config.yaml
n_head: 2
vocab_size: 4096
bias: "all"
init: "normal"
init_std_qkv: 0.0393
lr_head: 0.00489
decay_fraction: 1.0
decay_shape: "sqrt"
batch_tokens: 16384
dataset: "wikipedia_en"
Each number is 128 + 24 x the weight over its row's rms, rounded and kept within 0 to 255. Layers, rows and columns count from 0. Numbers have three digits each. The size before them is the row's rms in percent of the matrix's.

# layer 4 MLP up, 576x160, rms 0.0755, rows 440-526, columns 0-79
108:109121079112136139071140097106132142114116126145108160087100121097157162111170119133157166159156139122117156112113111134128115121138129128150118140133096130126125126131189116153129112156161164173129147105126117107138122151118111111152149144
107:124145137124123113136117130161155138142160135114169149104103145106093137115170134161157155136090111095166127138124094160146110111121114150124096106108166098118123155178117113149131135143135145123115130116113156155153096125117111130128116131
086:098151107103113107108109105150154136141152083120138120187106114081113117102153132113103145118138099109116134124116124156098096123185142109178123114148113172101082108138140092121138111110126084136134136106139134120141130142153124136148151123
097:143090120107131119114127121106147132162137102117132150143139084107091134119105114101108155104103144139099122157123128106095129124155081144105109119142083116108126098150126177143082121102127148095126112124135130137124139141162128141123186177
095:086124111120105170134163127165162149123139154124085133129144158155127114127115123102139119137173144103121132157141154093106103100107123109077146112128165128133132138112085133101107135106190084101142132112106131119088143067122147107147138139
097:129145149091144119170137127126151106109147121138142123116101114096160129114116111134133108140162140121129157104123113114098129147137202121144101108127083129088136122116139129134130129096145163135144111146170136170105121126134128145154115129
094:127126124170155099137159124126159125091117116089105138143149111107157119156192121129092104124182125176143119094132144160153153110129127114109141123123117104113134162085126145139142149094133130088136123089133129118076135122158140118116146154
098:132116098127137153108120127142142141138145155078126126109147142111146146173104128127163088164170141104129123110126115123140111160140110143118113145149111107151122107113145109143129152081091104168112171122145085111182128095105126133133123126
100:132151123153131138102087147120136115109164097120155129151108136096106087138124110142115114151094097111115172124118107123096096160137158166145135154131136068097110100118159113154161094122148129121116094107135136103143147140127167142136173100
096:117137104134092108110096122146172146125162106100131106123113126183134158097167144152120165150096132120151126125107148098112153125120103145104136136147105104137132099172122145116128120098120110130126104141170130137114129131161163135138172168
110:166139121166125147115170133103128118134125172146112166118128129110137117104074114098118121142159103131156097140186091143110103184119108070075111114154109143129178141137133131165118121182182144097100116135160156126111149112111159126163107111
108:092106141138125175169159151136183145131130138131116144098115140156123148156117088116140102093140095127169110169101112131151111105098172169124107129165133146105141116175098073120127086130104085113148153127109121056145138132146160113099127128
096:088128131158120124145126136199178128125152134153173121131071092117142127181118137128133129138090074108148135113121116134106151162055081119127111143149136126075103100129126106152098094091131120134166129152088111110179090108100127124129156118
094:128108106128138144138113156091126152136109116120176129171135114103118127145145106116147139127110148157140133098132098108104120138136130110116130121134147136124157133136176124101142144115138111153079104114143114106128174147148100111108133139
102:110119126126135122119173146118126146105116110107153112112145133072176086142142125128148135085115154158169136123157116156146137106167123114108157138116118084110109143155152123126118087105096160143171147119160112144142070118091128131136112098
099:126132119158151137131130165146128115109175133106123148089117166120097136138151102105081145125104147128163157059152106156115114128141138092114140072095149143134154155090122124153169136115096127180128138128109165117151149164094140090117124112
106:086102106150093149148119119102096133154143118093131125119145121127116146125148185118125115143137101124120116132083123174132119151148140115167125144102147162115067109069143109104159140084124129127132104162113146179149121098135146150092172154
108:125105107114127160130122117124122080103117127143118173145121182113183109160123140137130105142146115135192049144086114169128124128179149066122111105121137093121136111134130162094142111129099115163108136160151125128159136115147116129105118144
106:153097107107117081145082127180144147154149120170097136149122122135108085125125185121086101090126094135136086104100147110109130113108098107109137166121123113125147089105123115108102129140142107108138101188134190149176137121178134081149148078
088:138108111166178117122133143144124155115105103095187121148147138110147107141114084125146124115088125140156123182120131104123092127125153088121166180129151157089078120115108135096144112116105138133197100117132155183116159155156166125118069147
093:090132114131143150167148119111136144124137124146152091153120153117153150139081130129113142105160143118104101086149106144184104088089149118154128113150162141108096174121119075123143136116154116162117077101138155188108129136165123147125110115
101:140117091098132123102114130197088089137100106118144127147125069121126145146115133153159171137054133129117139113151115125139119145149108126138128120121142135133128088132148092096137152089122175179147112124111132123144192151143104114156087150
112:078146079118099096135113156125117073117087111178149123115153107142155112165112138129122137119090150119119106137147133142137099113117140091155100117096096153150121133136146152131124150126105127128184116122175165085127167150117143116137115111
102:120081116134107164138167107140135132154104128150148114076141138146114148109130102138148158121119094092099177114120137115161112141131127082125081153097151140125152151133130135105083169115136102089121103114165128086091142127082104155129135138
097:100155150151133128150118147120105085135158109160078091107109105112138130145115135116160102095159113102121091154165121153127171128121156144160124119128157115090101062141133129126119129139113126136163154102110154113162148092098169158132184099
089:132110141120166045145089122124106138145108116090122153134095137102121125144122121116115109134109101123106103159114157138144109137110139073144116111090150146111152127136142112126124142156139152089107101128128153121115114137185113109150120103
095:156132125085166110207117106133118097114108138118115122127082151126103145131096100104125152135135132121093099162104169116146137149157139140158095129081155097132137143097141124154124092097173124165125118149149092165121142114162099080113085133
110:156146134109169128112114140126144148127100146151152154136133119146135184168093166127109122107130088114119115121146096154110087167125128118154123149146125092123105161130087129100119135111118189133134097148113078138120145099118100130127127182
100:137136108143143081122117082125110128097090105088130118122134097114111074104102161105123109089144103072115083151089134132141136137119103152157152107077112123133137134094173161116149123112147131129156131086153109149114105132159107132115108134
111:134135142122138110111132142155098128141139122168119145120088099150148151099086130140141096132195112137104132134163155126134138119104109143108123124134122098185074133141176130125135118119094127148126166069140142103172153134101135125173131139
091:145074097120085155144099110167145141120081068146170130206111154144108106136123119146109124114137118145126145133099140115115101126116134118128116130098133120133133081148065169085185141115159115145125126177111145186104147147127176084093115137
095:095147125121142118167127085151127111145134170117149114093096117163105142119131134121098114126141134110110123085120141166149132143125134129173151112072152147118144138165118129152144096147120170116179104113131126154105140118152080116131147143
105:110169134085115137144118128147146096183105129134113151078107136118101119117121147118148106161121122115123131106132084111129131164131129107133160144115158133096147160100144152144093104196144094161176122182165135132108145143097161116152095107
097:123155119118107136145127141125205144125144171117085131121127127138100162105119119159135177130135137103108134127172121128120096139132166135135131136145152103129117129119113142125149144116143120107121099124213123084132108101131128133111092143
111:156123140162105126116105119105143133159115150121141150121132115130093118121145151113132160115086141150113116133107128121144145167092103086217096069111104139110138134126122149143119164100140107145129174151138169085159164110166090112124145148
102:077128131131139165142122097119107111078177118133114127125160134168114135124160141174109161122131118099156103160121134108131144116125118172143132121114087096124132141100097137089102149163143163131121158131130131113168131107131113149136114152
096:181125105108119117146130146126154113185125102153109156108150127129123096106120105106160112105144156135125144101133106118147112114104126123115145112089117129149079137152127147107129081133124108142103137138148110114125158122151104139143170130
091:122127118161104113116109135100132135093132092096097087118146146136157096110139161151148131115147140127132123148156078146136124133107143115110145070088134144152145132118123107079124113138141122094149168170165159110161133105163156114123172112
091:088087131117135127105112146114151105135139148174150149120106118136144133125131118168150152096114185146114148116162087118135109164128150116116128140085109130137167117104116090152114090140135122097148141116116129121136180150105098172128109092
097:141136109141150083135147157127152117100096075131135112133150123109118109136133143157150108154119183101116110119091189094087158123111097119144125157143126131181134147129129138110131075124116160131137113148103120115140095103152156066097126097
097:099104130113152111142109114140120121128127153102106090153160134157148160127133124142125171128115133158079160110128105139142127127178125122151158137127141107110126171082112107104170139123164146133123116076096089115099103112059129128150078132
115:146141143102142108134096156133135078189126136161130179122148169113112112173134149117134147094123115143135116134140114115156097109117111100115114146124105125121087131134149122126111089204189121118119120136160128098138114135101125137112142143
106:136113099115116136131065130127104134165158155136169114120115140108097084137152077139162113101109104111094115106117148133115139137142138094104134128123137119159172147095110095136162111112089123117136127079148135076127160156114122116159139171
102:054132174131159153151165078135140141095117127117129107154179123101181165154152148127119148125112146161160113129128117138144125141155117149113115121145158116129185110147104168131109132129152143112140132119131107129098108172098097114133132134
094:142161099119111153127142136112167115125167089158091143096104141139165121154137177113146103113166149132114138110122135134163137150141110084109166146152136134152121103167126107137134118075103121147148123105110136128144123153152155076154131146
106:137110109164142101125119088160113160072134150100147132090148101146166138135151152170103155117148152151128111098069097157139138141163104132158157126121106124117101157137133116115119130109165131142142125120113144145136114137102083087068110125
109:107142117192124113134188103114126125139102080101114104132100105119128134105140154131120138099160109125166119146176111082116096141153140114141113131124115172101162132113112164109137135114117105135132146119117102142119116122082115126146140123
112:128161140117126122129141153162165103133137148105122178086175131144122132143162186128124195109114110128110122149110133121164091131130122154148074099160099121104152083074117115087186173127147073167093144129111113139118137105124114118144126153
107:157124116164144158121092139089090116143150081108143107147142093150134152101134180157142103089101134136137110125140112075103085139154112109119146111129118106161128124128160116090150104119123092133102128138146122122181119119096120140113170163
097:109164123155093130134146109107132121162142085146109135152092165159166084124147144138119121102110115099132132137110139124100102142128155094154094121137100101137110137145110117083099117094137111123078143137145173088104128175145105099109137153
102:120119130122118110138127085140131116129090134172132090121123152192088151106136070177139148120122107113161098153149163166122127154136091117049135137161131134111076144148118131127132096125133119123122135127146120119098172089147099081184087138
108:144095073117138125132116185150139126131062134116129122114141089143097145137123093169148133151113110159119153130142169128140167131109131128126187128118119127126143144135118114134118138144089110068107082113129146092140166140053117165152118132
097:117091102116086134153134134195103142130086146158105140155152063101109163111118127107122127128117126143102141150127134098119172094153138080156138111103158150156132121113095101100124137161131112127091167096099164137128105159141159104119151094
098:083154104123103153122134105146130142110124088154141127104127107154152103085105141138098175098162138121117111056116126113114136146156158134173101139087112114149073096125114148133123139139130130147125151142121137137135131130141108133116165103
105:096115118121148162068145117150131120122189134143144101114104141130125149148155146106113144129111113108116136129092133115110117133144135100079157095128097131210124143115119148126071152140120116104136155161120121130112103147153149082110144158
095:179163118156144082147101144109105136131138159125144117135135095105100089129169130111180152126127133113087129164124130174137157094153135126104158133110114127117147126127124109090136093159116067103124109107116180098152117149123153123140112095
107:133133110137102103116177140103129096128134099169138138096119109135130167127146188138148164118180128155075160152183136108130100167180122103086121161159100097125132151157157144107118141134101129112107135124089172106135179138074151083106117132
097:110110089123117075077125134153123081129149126113117128121160179140117103156148161137113114126098125153131084115131101082147115142104128081085133144148135109126132155112119156162135116099099106158119159156129164095130137107126118125158128134
089:116107118164169134112147133131128122119122083114131172076121094145099104146114152105128157106119147118158112103180131141154124140121096106158189141124136114109170105135141133115129145139092187105108100126134113121109166103113145155151114124
102:130135130075106121124148172140100163115148153152089125114106111115123148131090133143140130134119152127139152125147130085075135151102093113116086078082090102120121106084151138140143108145113121152129135117107154148128121162100151116116111104
095:148142110133108118148150158158159136093120070142110152092141116088125117175063095134115152149113113074107139125151174159128117152169128119151087151141163116120143124167100136107121115105135108154136129163139156123090138178121111096089126175
104:148135152142144121110133094143131176118141117086140102120145155126141161124114167119079137114146098148102129106148096112155157160164068120104177101133101111114098092132108139100120179138083112129130137126180108145120141125124130120124148161
105:124134169071117149161139092122098068167145105115113135138123149121137080133130112173121187146098164152132114149171129096128119121149123093124124116094106131124141123133152117131121108092130115170133137135142161133136070092105156139125216112
101:153135148147157151129174146132112117091085146129138128124097111136141132149104119138102121112118145101151081123115136144131122151115139121137110146141134123140136131155142096131111144138070125138068153092111140159131143172125152111108145153
099:138127134120143099120137119105130127149159172132184096123115173136124158121131178071113143122103146123122111129122155149147132127103160103139140150102106100133133098113077152142131125164121173104160140109080110062122096137126160128157158100
104:149152123115145161153127108178153130129165109120099150119141113166112131124119102176142128090128108136127137091164135097105128120148144136078089134143110106174109139129109107143120123170139131105109153106136117099133181142132116150093171129
097:086118135154122105120131141137158139098163110106094166104163138186135136122114144118163096142164164176172124100097089147102136136197146134152149135108135118121126088139116150111173115086144141121153139129154127146120107116183115124142148139
091:109091097111199097090141150154139186155124107117149157127116131150132104108119153123169085179146089084154111122133115079151120130128118090114138144108152133152160117182116115129128106113098106153144130087136132141104136140122118127158128089
095:048123176132077120172112137161151153112117189116113114144146140093109145126177110131117135161098110130120113120161094143134092108140133158066108143132125129109112163098142129123089131107085110160109106172125144102150118125137102137120129108
090:106138113121138147122158129136147090113119100128131177111128149162113110118139143097114166099102144085138127130154117145120095160096153123155092160135101116141137175116171127140087131117137186144102115098118129153115112108127122167110145133
105:125093081062092129113074101127142164089130132110136080116143140115128149090088137135132150137122141139126123163133124086135164161137138107149138108129110173105151137123179101099201130135138155144158128093106163142144131111110128155134159145
097:148113121119124092123094124146111170118111134132102113152128177098141168130149116138137120089126179105127120141126140128132110163146164113098108106173118133131150163077093123135136122122142122125173089144139143139160076099102139144105086113
088:138133097136118114147168152182129115100122104143121134122181144118191108102143148134127132096129154127144123163114098032100116137144120132150110134152100087145158125154090118124122127103158104145151158144110150114131152108133139137091120131
096:120110115100116085165129095085115110146114145105145139152094157093148157129191148164177060116100153129133100123144111112148124130124114163132130113129155114139117144143100146146178150121127063167132129145143120154090127116072125166128106126
098:108120105129160109150084148109122112149141152089124153161129114176129138098106132169126186134152120130107128118107117144115181137161123104156124126105145124108136142099060153096145112148119171066127113123140120109186163106128150116175118115
106:136149133116110160105167112089147136114094121095149135133130150119151067171130104114129141124095108151149144152105107121138134138111143139149116131138153093097155129092141141107158131138137169125126149127160155139142145106155086107156116101
105:108117113109122129089095154139127190097146144108121140134102127143118127142120137110136159090173171173146082114085142126118146139136108121145136079100171143143113112136111154120101153129103125150137109076082149098137138130147153123185161133
097:100139142130159159103170096097137108153160142106156140136144129130175120152142133140076115133081098128100136097118101173146099126152134119084097133121172115151122145116103122139137128108115145197113149119116118093146147137107077072123122140
093:106128131113133105183128080094130155133095115101132109134160076138152173115152106149148164105155125118126099130127108135109120137122181127144105155125177156120133128109155108124110104103144132133149075103098118125095135081106127120132128150
104:066118159109130126160148127132165143147125130149143114082155140082133110110137086134123120176138102135116168117107154116110127140140130150127105097165160146088106110065138139151125156147121127156127134156053107177128099131147127126127124131
099:107167155137140173172122116156118067140112149139100127146118182146127130151154120132148125133110148144148105095107124119165163157162121107093180134142109133136104098136129119144121138148079112113166185124150098104106149087124110132116142121
092:131135128145153137146136124169104144106123107107130135098133149180063083106097130145105117079133166145159075131130119098177142123124070139121119139131146114132116148102134150083166130139105137111124153125135085134125137122118107166107181089
102:106150125179114143132106140083111145132136092109135152136133158126176116134103124114093098113090150077127107129138114129096138130098128120074133124117116123079145118138133154153157148113139067076138158140115163105104170106078165127139111153
115:142085129173117091146200124155126123120130112146085178072129104092145159150137143140155135132125131116106101125104128098109112114132129144065152149140107122127140154130097101126124130158167193109091187107141136109109141139168080147106091159
100:095141082124094186147125155157105150114119123127123130129154124163107139081142149147136116127098099119138113136177145085098146127153121132105121132098115147068181137152149134084136111143185151087125086148087126114136152108088140076117156143
099:091102140155147112140133112118132114130152108162137147123143184141124146142142121185117129149125117110120103111124128106076083112146151106121141132146141145145183084121118143086174130153157098135135102135158137124150107141135108112123135183
105:135117115091136124127143105089101153139129103127103148106129122165126170115112142187145139134102136132084129126094145125162143142155154039132128124106121163135114132077122169092089108176078170116131125110134134122098129102161133094171120101
# layer 4 MLP down (transposed), 576x160, rms 0.0631, rows 440-525, columns 0-79
101:143115113161122132130109122109144163131158154159169076139156142111113083167068166078140117102134159132155117112188125069084095117147155149122114130085121148124095103175097120131133167058123083120133134140133141134169111109115159171138125158
104:092193215111130071136122148065140109131084114156152114154113144133103152097159125113130119109141126125150102122124188100121134128115140088144115118114147132132128127132126084132179112114133121092153139112167105149142124169109143099150161159
094:134090162147160157121106121143098146128157137160135148108106131123104050140148110137135161166131117095101124114125085171140116146122137125121128139168183123154145104138117163132105164106134113156121138125115108123110143183106154150100141121
107:114061158096115143120133140093143152132135119144121111094126125140161113106140144116128124123125084157133174080097141140173133106102162102192168101139137176072176106165128164134135119126167133086134138109147143096092128165161171113132161098
104:148126100137102127111080150138140114125112163161177149120097090110133092112103103115114129103131105154136083154154110174165116081144163103123126132110120129113156107110124126123156108114159177085100118124131180146133114124109155146145057160
103:100144097114137172183141109108157134206121128118106112173142137119144122123115103116121156116154147116115127094180113075096095138132126103116168148124121101123128125138115118076108067144158135136138117161158126104131127116080106098113130083
107:123126101109093094133146135140156117139127141104139128144089137165110090109097108123139085170144082120138160130151159128141099110069139156127144160133116127068136110114132107131121124142182115109089150139120135122159109146151141133152118139
100:157123115084141148170137138097128148153120137135160142143156135139185111148118141157140172121116179104110120110155114122059135115104106116111098133091164126154115140112127110141127099123120088177179122136110133118094159104124087101119089133
104:183091116124127161112106137129154124104097116121144093146118173106168111165137160089127128119137163069153090113150123187126134099118132120109120111097156151142165097167115124139171101161162160125126162148096109116164106141147105114150132104
112:129159116168110112131094101127149103130135131123113138143152152104097140170134119087170155130138160134137121136128116130105109141137112126096115124138146122158085126153123169123115125134151175144113192159135084127102160129147130111097125129
107:124140077118157107118098145113138102062100060129093162106174088165119142114130136127146128152143136123167121129123093127118149105162181195114134138114087112106103091086116130122141128117114148103174093164155136097133112146129137138168171173
117:168110129137151156139186098169125146145122122098102112089107063121127162124122125135159187122086157130112140107056179129133119103109119083121112101134081152108129121155085116128110149199147115141104097114113156132098123095107117133129111146
099:138124096130112116087147114119120121167101132100087137077118124122106135147118046123090172122150134120096177126116120100157102169082132147114149122152136119160160136114159086132140172151176152097122137143140127114118131111100140134142113161
093:143085118139121136139131122154092110158138134129113106174119116113165089158143131102106103174120129121156106122089184131139151076172130116138121092149092119115148097124090142120175145115152168151117148158093122144138153109137183113112133155
099:127110142150134151107165123141127126101125175126123162076105157138089151121107157136130137166133145119167131132141094167117129160102150137128157105140131122124122125112105144096071132175117186138119119132133092122076164078122131191093143138
109:095125095069132149171118070104187113162172158129102109143163104151123146130121159118119133141159123131117132118129136162148137134114123149142135113135124134108148086131123084088110102150134183160136116131089116146111113124112135104135168121
098:111137171152137124119104134137082100127110133111095176127132115113101119144141143057144099148131087158149114112137115174200081129121115137126136107082133122131151158124134156122127113096097107149111052101137126150133138145156109133136145118
119:092170164137126162108080141156113118153143153124122129132115137112127144119102149145102145133140149081094095111123090111101101125159135151125132141129093111124153108145117106166117098105057087113109099087098095094092114157146116148127112130
098:107143125167129159064160127094097125122110122195185120086078106129120116119143096108163147147123116122128147134095119140111133133147137112133113158113117126114103161111136146137144137084140143138162141099149092122125146156084149159112105169
092:117130145078077114099140111141103120136131159108120142144136101145085169155082135150103138097151103136111120145174138120153143172115156120152126090075094151119158121138138165121094100138128113153127132100128110116135151153115182109134179086
095:120108092180135109088070158162144106155134113145129122125134105147140123104211095120157112111116158123176112122124145116145147108141119135093134125112133119134106071124090112110132106121129144117099092163124161097149149124106125126094102149
106:165129116114134162144108151160155102147136085127082145142177132160103146129101151125133130167126158099159133133111145100133158113157141145147168093145157155197141154133120122152117127121125104165117114162088152099093121149156086135155161168
120:114109103152123083107115154148120157113151122131140167137096154124106108098153121135125134118128138169146106141116136150115143160137103110126116185174106144144148134080121114136148177112120118061072104127081189145178098141148112146084149144
101:130174141138108091138126161134111176119115125127129126127111162106115122079124182130121169152090101086104108147116103142142144113186113130131104110118121130114122110164090186181128178112138139149130113125126151099137144099142138136119162157
097:187116103134149151164130155147162138152097142095101142123144156129130116101154144102138119157107138177161103137127123116114112153127093108129114147077136102144131153149111130120155142141120153167137130149121112137105120131097098085127144125
093:126145119163108155052111127155156125123095140175145133128147113141105125113155136103139157087148140150121102099160143119106179105091156112084113122135101085156120116135129135099132144108173100152119169109107123170170120150163136120128139113
091:110094122143141174141153112126183140135154139158146135136117117133152128123167142125122090126118136130117072142167083154118131141131166134098147155121177135127127079143106156110154126128124129113137174178138100095132138133132133115154114125
110:155166154156166130136113133132132119128157156106169123143107171151125130109151142118078116143134105159112089111141110127090144154052128175098105118125135153124140082108112090110130151174107111150102099114111101120151138151155112142072183144
094:164097105107127148120181146176118098098104128135094138124128158133122135081133137156091153103160063153162120145120156138129166096079175097138170142124120122164115139144154142114134119145103150124107106134067125095140137094108161135128173136
094:154090136117118111126137103164096105129123141139146114131140136174127178143172151139089152149131116121125078134107165147095149121157137119130135070122105133095116069167103175113126133125103106123094113138177130123163126130112148150126124139
098:154110142140066115086111091117167169138106117150114106115155148138176144089153138115105130135119126150140125127126111171163127126109124093145090139113138182141102123131098115105054119093149144160165125147168101133126135123151128154159088143
099:148142124146087118119130111145171108122125132140111142103134169120129122113133109118087134120138158072098133153090142090140141132107118147111094134170069116105128139147143111132156146155102161129150119134123100150128111124147153089094122177
097:107177180103127140151097117099147127171116144151132136121147138066150115134123156122130150137095109144158126125117142125083119130125122100141116059108123106160154138134149139150191149090085058106141115141131098147094103132118143099133174137
097:095144110117143140145141092127095100139145143131140125108156118126106138119089122160097136146134135149147109122136140151102144132106148096129112108123115182144111117183157111117137122114171099143159123177086115118135108117146142145133142085
111:122112100159122142129151146163190126143140139177151154101128121127131159111150151093104191133099137139187131121118096142122119150136075094111095141129111143110110108131124117108112152149134131104125145115143155130147116162168156150139164138
092:144133122118135117120141113104103181151106129119105104127134128079154127154125141106128129135149119128117103115175150106147097135132118099136154153135094123122123112130149130111146123128078098089129065103144129128148100133134165127167100072
096:135108120143148107077113129123157111116136120124149131115160114108157082150144117148131143089170120164178109099142127098098152107130148168127127128098128139113115126102168141150107110119126127119109076137161130134111130117168132130148178067
093:104167095099121159110148111111109124145118142100167179134148113099082126120123136155131185129098104139124154117079145097137087095108104173134085152125173137114129106109164131106140096120145101156139113095118139139109069086124117171172149123
083:153107143090139088140136098107048126108117112110137129140152130120125070143105140116106144123139126180136147144076127123135131120143121122149117077155093129100135165138101141080137081153092105136146120135136160092113138112082144125148132131
094:161149123127128156133142136103164102149150141137096135150149140181116161123193108163135129123142104132156115121107100159137110098092107126110136159154114117099151092149120113153126150120069124140120122107152130155120173115106114129138129126
100:128135185155123154113117112134149116146157116175102104133153137164156109117114122131125131166169153156133175112167167108118090124116144137132121121102122127139124137150162136128067084106098119144143104144128133088130078140154125144133173119
109:118131148163114159131162141133131147157114171100125161127158134120123086155130110136117104132093127143131165126138115141109081129142146132087165101148087146136189117108124153164084128113124126164092162107104127122109147128117154148093106103
097:099144130135133113099125087095136158101125118123125103143159158128138128159166151144114081130134168125137103107133137111115135135114158156147164185096153088064108116116194119127110092160095139152123136130099167118117121118135114154124148105
092:130144129135161141141156096105127120150121100114126130152101094115128126100145142133141102147145157117136116137159115120092114089146133110125110121113144119071110156074121140098133088144104130101123176153121142155103105158119108137148138130
095:132154111112160152147177118145117120134110104095156106097146154143101198117160130141115108114100141117165160114081147107110101083095135183099129120097148119123123131132129109124084124128117137106160135127128136141130109088159107122105164151
096:112187145103110117139118083140127104157132151126090133091147111112151145127133156145128138121181154110121148157122117125143082098122143120164110126156147145113143138121102139125101131128159144095148115131160090087129078145063150109156083192
107:155130114112105145163147081137137121150132179087146134102091177123103141165113107148159155097161100103126139156140120114107102137096123126100164118177159135114137156140157122141105075135120120134146105118187145102126092128113142109130112129
097:118165140135119104109100156121143134124123118158161101133149144158167124107152090137120136077153137143109174115135087130135147131078069142121149116096133103099105089135114116120156122121116169117132089137118134068132129155149125128136128127
113:127122123128134127138172148193102142178121131149149135134121096115103164133119147107161142158136103138063179105092143144130121130087156135096128160132138128122124153113153103107157137147130113127102110169127138169106116119161143170133137124
103:107078117141155086125145148152121106113150135174152134168127092128116116143131120129099094121109120130146148172151147116146154172190141133148134114136104119155159131127147118136104101120123095133138107067126112158117103130072133113138100091
107:101145136117150123121126124103105129118094137107102122153138161160080123146133126140116124114138162161149128157137138126124089160135128135184088189132115147113113108124160128156098099111134135168142124143130101124110118111140135132048106109
106:124100143084184149116131087139139151148136130124117122113133151134141131116148105087146104099144086108173135144181135120146118155147100096147124109128182131088093107167136145143113127141105167118143138128126132138125104122132130126098169121
099:162151091124120137143114148061130144102112134096115142118088126079143166131164150135133109136115169121128108135125143101125112132168159150139125138104161052161126118113141094121149130089125072110145124124097111129128128134112117099149146111
106:131177192141110133128104135130126087130121111116097148154099125107138103112138125138139116179157086099154136202134111165101134102140118076131174141142114098136140149105160168104123084171102166105138130140123147175155118110137127153149103088
102:098093100159159122136118091119132134148134110121150145091147119145106184136130127145139112091159123137078095103103121131105124123132109150121144126117135122163123150120153082127186131129153100128112099163099159147085168110099120098089132114
095:139126147175147152130185153134113137126091124098159111136123088110127140116180109102086125076102129177147109094136141110106174130128130165105115065142201108120118121152147121152112121169147154093145114153173103110151129127157073148123150112
095:135120114122155175150116139101136120143116140118165147154124093133162129190157119118135108087128120121119135107160171129087114100065136145127103077132125115116143096126139122109159123146165140111110151130136130114112110103122062123113077127
097:125122126118157100099108121138138102117160130159096131125124111144141106107097111131150125119129120134128161134142125088138139185125141151146128111134115102132119123111124142125150113157141118094128089155171115155123100177198184138125130095
095:121133122096106153117116124132126135124073136159142132130114177133132149120097130134126083139112119153112133110094135134113094107130175151114116103137133186141146162124115145134131133121145073149162189140100160124142140107115139104122144124
105:131106087130129109166096116140105098089113175108083131174123158145177119123180128158130151181133120132121118109117109135150158124096112139095125146128125117114128119118131157130127145100150116130122160099103091136152104179093133158123131160
088:136119186105111125126122112134104154173132134157085176142103137133134146150132151130148100110142151129150126129088096114135169117125146134119163085189134115117085149150151133108166113133158148099087096143140129129140105087145170154098136084
102:147133115130116136121156105142099149104136114109095141136098093143108125175139165090108119112140123147184146127140165091106168101127116142119144068149145123165101118144144133092142141106141112115107115143168131155122134132106155139122168162
104:109102107107129093159138132142123148126112192100142105127154157150119137133124088118123134112144095108126169110106163146150159093124119146136137089135070113148135128083143132105127169151105130124099130120151109119131194120136127139147080121
097:111145120141148156164152152110116087154187146131139115115137167117125132144080121151146146106169122099136130143128101081123128144144133123101123103111109096092139117113130134085130175132154105157143144150157128112079072104118084147099130150
098:177158143101115149166126115094142155164102097109160113102105115113171118162105136141110150129096064097129147142142131121159110128120104087105114146128121116146116186092131120077144110148102098136140102173108140164072120114154105141156117126
107:110146159088110134158133130121134119155141126062116099137120156132156100104144145104131113168142134133169131117137115141169091133143085087131179168175140099179112118125151109151142132115132156128120114092159106126096118103122113121173140119
093:104116097137100140146106090120149119139125153103058185121132153106118137165119106168126134171135145076140169139161156113154118119087144150143109114072117144134094131130102153114160159153152133092130126143080122114132137101102137138139104113
095:121153116121107145104136166150113137143097139157140121161106164116136165097094118126154128127148153047100109164164117118136140142160167148136146079062124103095109160163103126092121120126143078135109130094125136112148143157112119127094143143
099:149099125194106126149160127144103101176132109139153120172178123112145164087118136124095158144129114152118087137120085115163146163109147104155110147136086095156108089112110151139149124122129180137153154100076147064113153176116140132131109128
096:131110108108119106099125147102125141124100123123119134131114128162120141125150155094116159170097158151126141089113124110111129142161105120162153108120110123127086181141126114132093138101107155160167098088154148135112166140059111149148134150
100:119134171081149132123127161132108159095137134141085151101076166123102126136148115116148116106129117138109160117120114154148130108117116100121107126134119088123138134149121152142101101112142095098159167146081154120142139139141109136145169087
093:163177167161140147137159108127136110126117107119169124094111102161126151070123150111120107115138157156149158092128099152159154093138138141134131120103155122124093068127118146129188148172104148122097164111085113106155148134130127143113143149
080:138174131102140113101130141118134127162118134117117128109097133129098150141148093156141136175142132172113104152177149149104101181134153077109151092096140120134130115116120162126172092134111116123119141092079110150114120129079104111148140111
098:150125128158184155106107163137169143141156101150151165125090146143141121061164155138107148119133109138064130108082145096129138129081169105094126147124161114106137153131108122125141122158132103132165120129084161086125115161137172169128159145
101:099164119071135107086145089149137118149070109159127071144149092164113118153150110150126100100086156165147127149133137133163117169115090147164148097116170107126142114112151112113095126130103130137136111154154135177138087142121152132115096126
108:134162107127144135145180126118107166143129112130093144125171138139111087110169103097149133145144123143117126139167111111150150125123121150120131171097141097175096124197105120136128133125094113127153118075162137118086147137089127114129137138
111:121141200104096169138099183079122115131082144162123133135144076146137169110118165107101101157092119097117133085154101141105104144139129119107121128131124146123111108140122137137093162108105099090121120143152116111103110105109090153137158109
099:128113094141134160115154134152122169115116104124129141130121124143165101173078106147103117125155095113148152166109156117165099149119149111129112134062145150086126140137136126138110118101148153177132092135109174111153087171134107159085127135
093:132131169139115143106139119135101105152150137175107127092128117160087096105132091093124146119122121123141055100123085159128157118150140111124099152105098104128121114162114097126076097136163131164140152139161094124146104189120090126106107110
103:117088139154092113131134120147156112106167178103146163141163179125113124115121107164082148129113110123150120147138096124133112181146088131150141100122153112127140090111139153147164134085085109133132164098141113152103123112162112147130083137
093:108114133154117122143156113094118141075135117143143147144109114150109128129098162080147136176142066114126161147099179157138147110116167120146092111117163150111159146129151157155102076133135147111118097117146132170186134137143151114113133135
099:109132100161104105118081133088145163152074109127078107132108104103148148102131155106107163113112085117115130140131142077155092112156137162155120136139150120100133157201180099174127140136128143127095161091130127167154125153099134112117161174
107:123134129086101117115142112138158126098166119115127170097136163159128158110102160123142157130157150130165127138157158090120148144114119043157153152101111123141142129114118114071136132154147164115142077102124109102084112152102125109133153149
104:099147109104173153141130164083122116171115113180138128106159129154132137097149162132084129117154130093143127121142110103127110117160121131139161117135112142123117088101119150112090168116121110130103138144115131169105116083124140146147124104
105:132133140161125169120138108101140109121118100120133136121092131115134089095140124148121126114136158139098132080151094145150159117127112136110100148153101107124105133105121165119136108111089133116172149121109122110128146129158086093114118146
096:109153131135120152146160104064094136117151132128132128112102116098121128177149094117144139121122123122143115215165167160128080111129148125125127168081100084095087134129139101156150142090112148112154147134128136095147113099072161122091138138